{"hidden_size": 640, "vocab_size": 32768, "norm": "layernorm", "norm_eps": 1e-05, "rope_theta": 10000.0, "init_std_qkv": 0.0237, "init_std_o": 0.0, "beta1": 0.95, "beta2": 0.95, "weight_decay": 0.21, "max_grad_norm": 0.5, "warmup_steps": 251, "decay_fraction": 0.905, "batch_tokens": 131072}
Each number is 500 + 50 x the weight over the matrix's rms, rounded and kept within 0 to 999. Layers, rows and columns count from 0. Numbers have three digits each.

# gate: layer 3 MLP gate, 1728x640, rms 0.0312, rows 1694-1719, columns 240-319
# up: layer 3 MLP up, 1728x640, rms 0.0315, rows 1694-1718, columns 240-319
# down: layer 3 MLP down (transposed), 1728x640, rms 0.027, rows 1694-1718, columns 240-319
gate1694:544551527498487495470523359474515535554520448571474478558438549440529594460507476566491458493535536481416452522517524624545536542499493445424588503509410519497520510472541468486469506510536469523522577436557519524425432537520455488415487493
up1694:469562513516584511482469610646535490555442450449483525507568526526488442508608454456453499493511454453529492464511526453517406546414387499566426505577535508530500475491488488504466448458520532452401425504537508479516498460506455529578580440
down1694:508413422468480536436428417441397520516522491541526538539539487506512484494466562483440455491541570551501412573463563471469556459468552536508579581489541518566506501535445463587546538557477479555521584512498472498423541473517566410468479544
gate1695:421598597540486413518526581510510548518588483467374522517573542541435564552448541463521412483517474390468541448464608549496438487384499394507560492392476458444479459486547483488494441551529512498434547562425513516564516571428545560502502510
up1695:516501485454461414542432482473567433459473482546437448574451519496437470455534488481470574446490473484491435520417481462450547477517606542470454457586435472488425439474544494453436532529510541398479460427501445514490476440517470488552511434
down1695:480475445516589499557495441465547471441455446458514459473523489437536535424593482558524569468471454358581519501491445456582480502474459540415424632505531484506490549499527508534427579541470428500459449576608624519520445435438430481543483519
gate1696:558459518514453483479561489578552533557451477470561566514574512505471525544469487489442522520438520549499429599375530370560512560553502573527503523513519471525502535523583453494566511396540432538444537575538482499581447455506516507447451455
up1696:522523521584568448516550439403492515510397468549532588470453440475534393528396456524496562473502492371507522546529477434517537350441455393544511524546593541586458478586496466476515551556470567543535512591507604412525481532423413372536499480
down1696:493506517515471518565557419508454534578595546496452458507430471457527490544507540445598421377452499462468543531540459547546514413419447498537487449531562496584326421482535465572445515537521481492538526440483461535497454473526429569578454584
gate1697:452545511472550430532468568484431481459452508471458527453506523510512503501349504446461582600495539545502595550583479517444525489539512454464561411421501492485592599564461531470569511480449548490518446488505447474472544450501503451484577456
up1697:560486561438581517445486593501480471550529628544571530502479489490548486494434554569519493489471474502512460429497468557557563520485524483610529462503496471521512603433479519507447525562475403510554503494419446510430608563553463410478593508
down1697:482516399520488416439548460451428486533450476424454427534561468431542505482504571479527423451460529521518439589477515418537545503512441477487487514546556503500429430424539477457484443502452547527432529410486544522422554519541592458497497492
gate1698:478435476554459488531579461494533565486527521458487524437488487482448525426523454495525504453494466480529474539529502466479488488490462526457487510503466529434487503496469527491454486443505527558480531526502598507486532499507533497450489459
up1698:490513540508452512472536505502491506466548504408484502453518495491532516498497422521485512481491495549532506465517411571518483439537535505475488555517554491450477496493521470531438556548475564528444541436544504579489544530471479523494468482
down1698:541478541521512528465579514542493469533544492534515473531551579541497476526483513565494590485446547428546447570433491495468528548447455531504507484516496478499586488433449566483507499531573493468484490503545472465515529447546541527548499492
gate1699:530519541436441487445443509451486562527497481433463521486486459443491506535527484512567470503626450477440532519473503540511438557470558505488532470423557441453508513482461493498499556462511446555505527449540481486522395497486421509491454525
up1699:545462561487542433526458495462450494481462470502580497502443497523492508463481532485444495500458560500456570513488464536483530457498424494568492419511492495588539436572491481471499512431496482453396497565457492543516492547569506574521436526
down1699:473470527600551467449517485487441531476552553504440510491459522484497492562487531512485523475477497496533474469525550454521453478514520493479543497484459430418485488542499502499439464471493478519536500499548524515480504492474471436470586532
gate1700:549515542423507530479561409598403514443519526488547417443525468437564533471510588464415498502479543475506378458490571475467517452466520519486485517480459558561514499549486438431459460525548524488439477606450478534529526512542496509533587501
up1700:474489455456484493586592529517597432474524451551549532567435504507560585445574498477519568519465485424486534470507450371495521483471357542468522435470482438487525542499514477481404565466507428470426519424497486468487509519533431384505494457
down1700:562458557489429520464533401519472405540437614550406563459482516535469498583476451510512506649512513495531529454459480506516551487618581557532500496541576503485448460494506477516475430562437505533526439548506588526440537526582610512516452538
gate1701:573488533500485526427453480532529481552416580512567527506533557489471535489492516488509463488643498429481389548573495518497495448425557414545451600527531557464501517531381500472511599513470476552543522569568544446567539535491532393516554580
up1701:508449482495367472454545495399383495435501468496483476530613473557479529576588568409451508546556571596478512477450501484486507494358515402543505437553480419557547449579497439435515519552457450439412575489444367549508529516508493417417451564
down1701:543415544499465489550433494475471370511453524465486505480492446531472399495511468409461481469556484553511609611512489496468479490525373523496530441445477464538446455423501624563551474482503527438444436529492585563516406521460487571527588528
gate1702:439418538461521538435488555517492494409562461555548497498488497442530554400527470440524518519459464568551503562562504506504502552584517431521556562521492569552570477519467495423475515569454428538554525531591578491498472463600475482441489532
up1702:533456540572627589517465471438475447530489488453514498530552603534456584535459525463456452576458524485492425461453474510468498565519490469518493535476524499415507543482534535484488463418472460484463486552542386455455531470519494406468536579
down1702:413508478462541526434548508508485549482570516542547510474483493564503459541546466490519531521527566499460525472569483489481506527434490455452425527452489470480502411482486455514556510496602523462543468523487487487423510407508454506520477489
gate1703:453509465439398552429496458430447426504493453499530555497488450592554527444587513585380495540427537490495604460477524434539544633472545515460432513516489554548446509521441503501489576494489521495459545606539515529451501462470488406505475463
up1703:503422484587448489403366522561403382478590538527510439410569471464524628584570428533445565546437503541527464455494505531575534521448443441555455487493466484427482451513479396489510539574487485483469576507516486487455544456537475514445488430
down1703:545579579513614441491407528485513608502587586438528422524524455400440544614539498474492468499485530487489443464570504546427499481458472384491528438526575518532551469428514552509568513591463431519494426577439379550480466612653485500490447530
gate1704:571466488421477532463384466444500429410481528499488470457488536577578476490375444546478573465546520433461446512586459517515506411421442597485459484410503585561514494483453510489437524560446562506533502438558377607590494557505538476535561497
up1704:587586477431621576501512416560372460595529430504551510502514535506534511516465461505421464515460594541491430548487485579501489490587553489522505445487550508537516443566491506466519561454498480404540439599553415472421489551508341499502505483
down1704:530507418527489435484504486470503509518523494540435463557527538556526431430525563518573520507429366483472409492540525484498513478502518533486473553497500552435536517446427526485543504454556544562534541470555445552517632467426550556582600531
gate1705:474519499575571505548448510482497459467549468487525500508539493436445443492453640544560474499470516502526564453471430445525498431468479450484501495528485545546501537594425591511478502504497576439509489522478398496604570482514457501459458482
up1705:551466560568585466521491398495466427561553432463563611511451505469507452526492422500564528525501427527517444507526571568429514585407465414505506504490520544501526453455555562570528505568491509536449441564516543544535506549505422532550507504
down1705:506523504559493602514521541578553526423476461543485519517449516472531524584383533500460542544446470487492485497574461421459498370530534543529479450491509509564531520605494465409457439432481545531562497494511507510492467552455547458486521543
gate1706:529492549526519510572414451482523539541558474490429504475520537543468462573390533401453515564570461362396490606498487506503449466462481476498506516532543432478527552549429419513486520474545507531505487450547528466570607544494498484477553506
up1706:529433525526539403456574484481484430552560475486540506510466491539435504461483577495479453553528515507557457500495471500488438492495471415594443576551542483515568520392505571554502359507487541641453451471569486580559555440502497462564503553
down1706:579477486452399538576464542518574546530525542554485513526524509582488503481551573404486548599514414431378441553544491504521409521493536532482570509462496530444508486496459447375534517482467509569474493526543519502479493483509598480556494500
gate1707:539465477490456525465498514476492534545413467599495500466476488589497467430475441508404480448512488493520528531478586522453546553470408421476486483544466513549419462495514511519501498477509465421523394530505492511551492449565507490496483588
up1707:510496529560480441395485573578471496515540538505549525425485425500522516481515492458518450528452499504421450524531584504512470523591508465469550452496508471423522464483530451564441593538506553495483547500431512571571444539514406465420538471
down1707:475472482458522538486545523451536449557451464525497432464579494553492476529503502534504480510567517575521504553553501529464505428394425480557485507510468474528431497512488546429522461416544507508542500510511500502489543433509518550435483584
gate1708:544492504521506415472532574501482545558518538550471505452476502574466418553463595465433587421463451471481551551481497476519451518482464413510528425420395506549459535486438536492480458479575466438457474551421458500420427418483502431451447496
up1708:642586492501496492496534446527416461511514455491440423504395527533403464576479487533408539612447473477525472524516473473435539556595540502565472450499484466472487519475560557441540512513475496404523604507554502483532466451546529532538502539
down1708:458532500530525542470491467501504366572387484547441536486547515434488556539449353383529477584416536494522531475531510548490564457527457508483535518486448504527473546440540470492480573522376541468543455453512511579555461484574524497490513334
gate1709:394524448508421470491551518441459464492522533526546499437537514432472508516483595425554569548538518429602481456515542466601475494490480388528461488446529509544566538456454586568560551470481568566421498426439512398467495570454493505483538569
up1709:521451440432560501370462483528446482582474489503523365554554508552439576455494524596489468495442543463432470623541530593520376520507518562519528515456473441633567559535471511453441453493455541507598494628537493477408493532504562551526484563
down1709:595542476619533506446506480586547451513458479425465475482415529445560542498459558473438422502557441469510517474472526447436451525407467558490461465489456537378479518417524404573538529434360546486455434530542581535448496453470509527563527508
gate1710:462457526500497511526492487519473584522439445564435548476551463567492464537458482521479441504485448477476554492406537464506503493501498441561560546513502466512484485513442410511479537582445489482512495497487429490474504524572472524572509483
up1710:555492495447449505500500517431440462537508488509458569422422386480503495447550574546554519486496562484507528570556545426476457525508519549479618494424431531509513487521521486464475407528511459524470432573535500452581508453578533427543483557
down1710:475578518464592509564550542537488472466432559495549536500472539519448498468539595492505466525579526485545489520509469628463459481527497396435472497530547432492518468481508519455472555483507556472546528576481563488539435439480467534500521521
gate1711:561487485435431436532495525542465441597446517524466523452499482449509498546466460504493496475544480463467521582541460460450590471471524502513448571519552520490487552501481516433474548491528448483436415477394512595538523551503552421504522536
up1711:530521554605513395561544549506576420482498481471528554635453466551515555441383434559506549500489429508446427526532519524458546414486523483520461471400476523447459413573421570498494545557499489471533538519487527391516505413545465403567489499
down1711:448507503555443528486545467545492491375496530466475483520528475463451545455564441469516472595506464535489506546507475427466475528524454455516528522473465513445524552536503568529470409580482537570543477498492497551573611393441497504565415436
gate1712:470515467560514486408479558555496551462590527516519503488384513469498516490476537435589575411480472428580475515525551462511512519382476580535459553551557461532432495503519464452477535493566510481485444421493516482559497479446552498482485413
up1712:521467452517519471518513493515568482525448474500435582418527482519572465517588483520512490553538515541494486419527486522537536486544550474578481558393500494509499495537514362534478523638517561415473571587436482525495494537495501574475494472
down1712:529520562590458388482537560537486489442506487545509446436384437476468522543448518492516478464510469440552421533574509524417510485446466573490573558545583503524470597499527487547460577493547504548381502468481522577487496436447525576472590463
gate1713:468517515500443471517542457576433392481452415415481492501470413511566504550422458450462532499534562480530560523462469504549484506525553474443455524551446530509520513476486522433553455526509432498431547518468523444575523512501561435519521501
up1713:512466546512550619491448512565579519511550549515528520486501533522536524524522497428524487575422436391532458563505526519474577511481381430427495501535463522567443463493539460485507531539443407595565507549554455523475461517567481421471614453
down1713:576568550541475474466530464502470503487450498464511533501487501484503401544525521464561443458498523509459503529507521612539512567512443611463434457457545436533481565445523437532483525466497498493419538540496560540501498542593537466451514497
gate1714:510452433454479411480485454597493473493450506507474500499396567427546608509450493468479468519472511601493493511446409493523549496514616529453523436502498518493513508605463517467493453488567599496535400519434576474541523546461500425501447385
up1714:528449546404528549452453521431494440426474428383493497571579495458495541483536429473504505508441554484494596478464564398504436466476560498414486504512497498381399474568466576421598556432542534523534566485504473550467484533503513502467499490
down1714:557437504514489487486536556554528580590473587482437594508509470444528463508518511500507608544482576518513461493555474583489423562432687510565395493425574571466501626381530535470451488484440573469458449514462468477476558579486506541527412508
gate1715:573451496549573489458475510518522507520508530497429523517564554514500500466459513514508457492516466547596450460461553436526449575493409469509526487389441440431536473455365413547459471516474622444408459482487446567489513509508547466476485511
up1715:544513513531449509486523553522492479467422417526474494516490453529501488421486478443496582489523575467374405467473565618501512499549545454420459545553517488515556481540543570493497437547546513475469404528484503446463509541608476554579513473
down1715:456446588553523512488461498456445508529574478472470522508511534508453478489496447489518447435566494515527532465501551468412366517485460478506543521338504506587506568475437471487462453499480597510445508455551548476483539465497578507476511577
gate1716:400484476532416468389571459425502464428450397510512506484548519518433478533469460478536458499496490484535511465400557490478486405418494404523538572562475561510383577553492506535463480606521568469545574459410528507505627432490514543460527490
up1716:458616430484481489436515452531578523477419553527533401571573450544381556404521542539415471500508540547438450650549373498451505539562464495546564504455462543419560540570498513511544496506471485455390458558571447484483508457527540427413498494
down1716:464504469484526517518454467493457499568529511542494533459464497526516515556384555558501529423400459481469476465485515449488501616473532508494468474449470550484515507483573486539469547499492476527484470518590493416482427512508545496520396516
gate1717:522549521466511542452500475506499446548525573489528480510533525523468496532410591506488525419487493454460406515536474517474606446529459413493515424591433568539527545490497531444407516487542557446533550503465524589516498614615544508507525490
up1717:521536599549533559542435526511435513507512509517566519577573460462408584464457417512516500499392588559625480536517579524481486460495416485498502518468503470560510505486539468506447527591518448548445490547548543554424497587593450412526439522
down1717:502476483416458480467489547547461536391536448533499429482520578442521436474505555534590558394486510512460469571427481528542517479434533521411399446413497521487527543534526545444575492459518541523556432491370489549469521482528619559470564526
gate1718:496490537488536492523470405526465551516549434447505484456386642464480471529451576518481566541468478604568532493446579558581436493537504514516594533503446480479559526508468557484499504505566468425458421494440377551450482497504512452492440578
up1718:469474500460408468473402589412435534481560539416467471473461462433567448450460521559508589462459494402501395530467491443532550497514482500509582497445506562497535429511547386447440516518544564451525525485446479500428444578528399501574538478
down1718:541517553547619498504489546536431448457562499398513492459439458464501557566477521555489516569432529596536494479514474540508440593420559414454574403534386393440550493459589537570549488438445418529499535492518510448485475495432494402455551553
gate1719:523509476570481555462584536575431462524464456449472534526567521517508586474437554549455482417534554500465416439491536477536493541463577543609454468442560541617466525399499604536539521512476528454544548467511493534437536536602571549484562500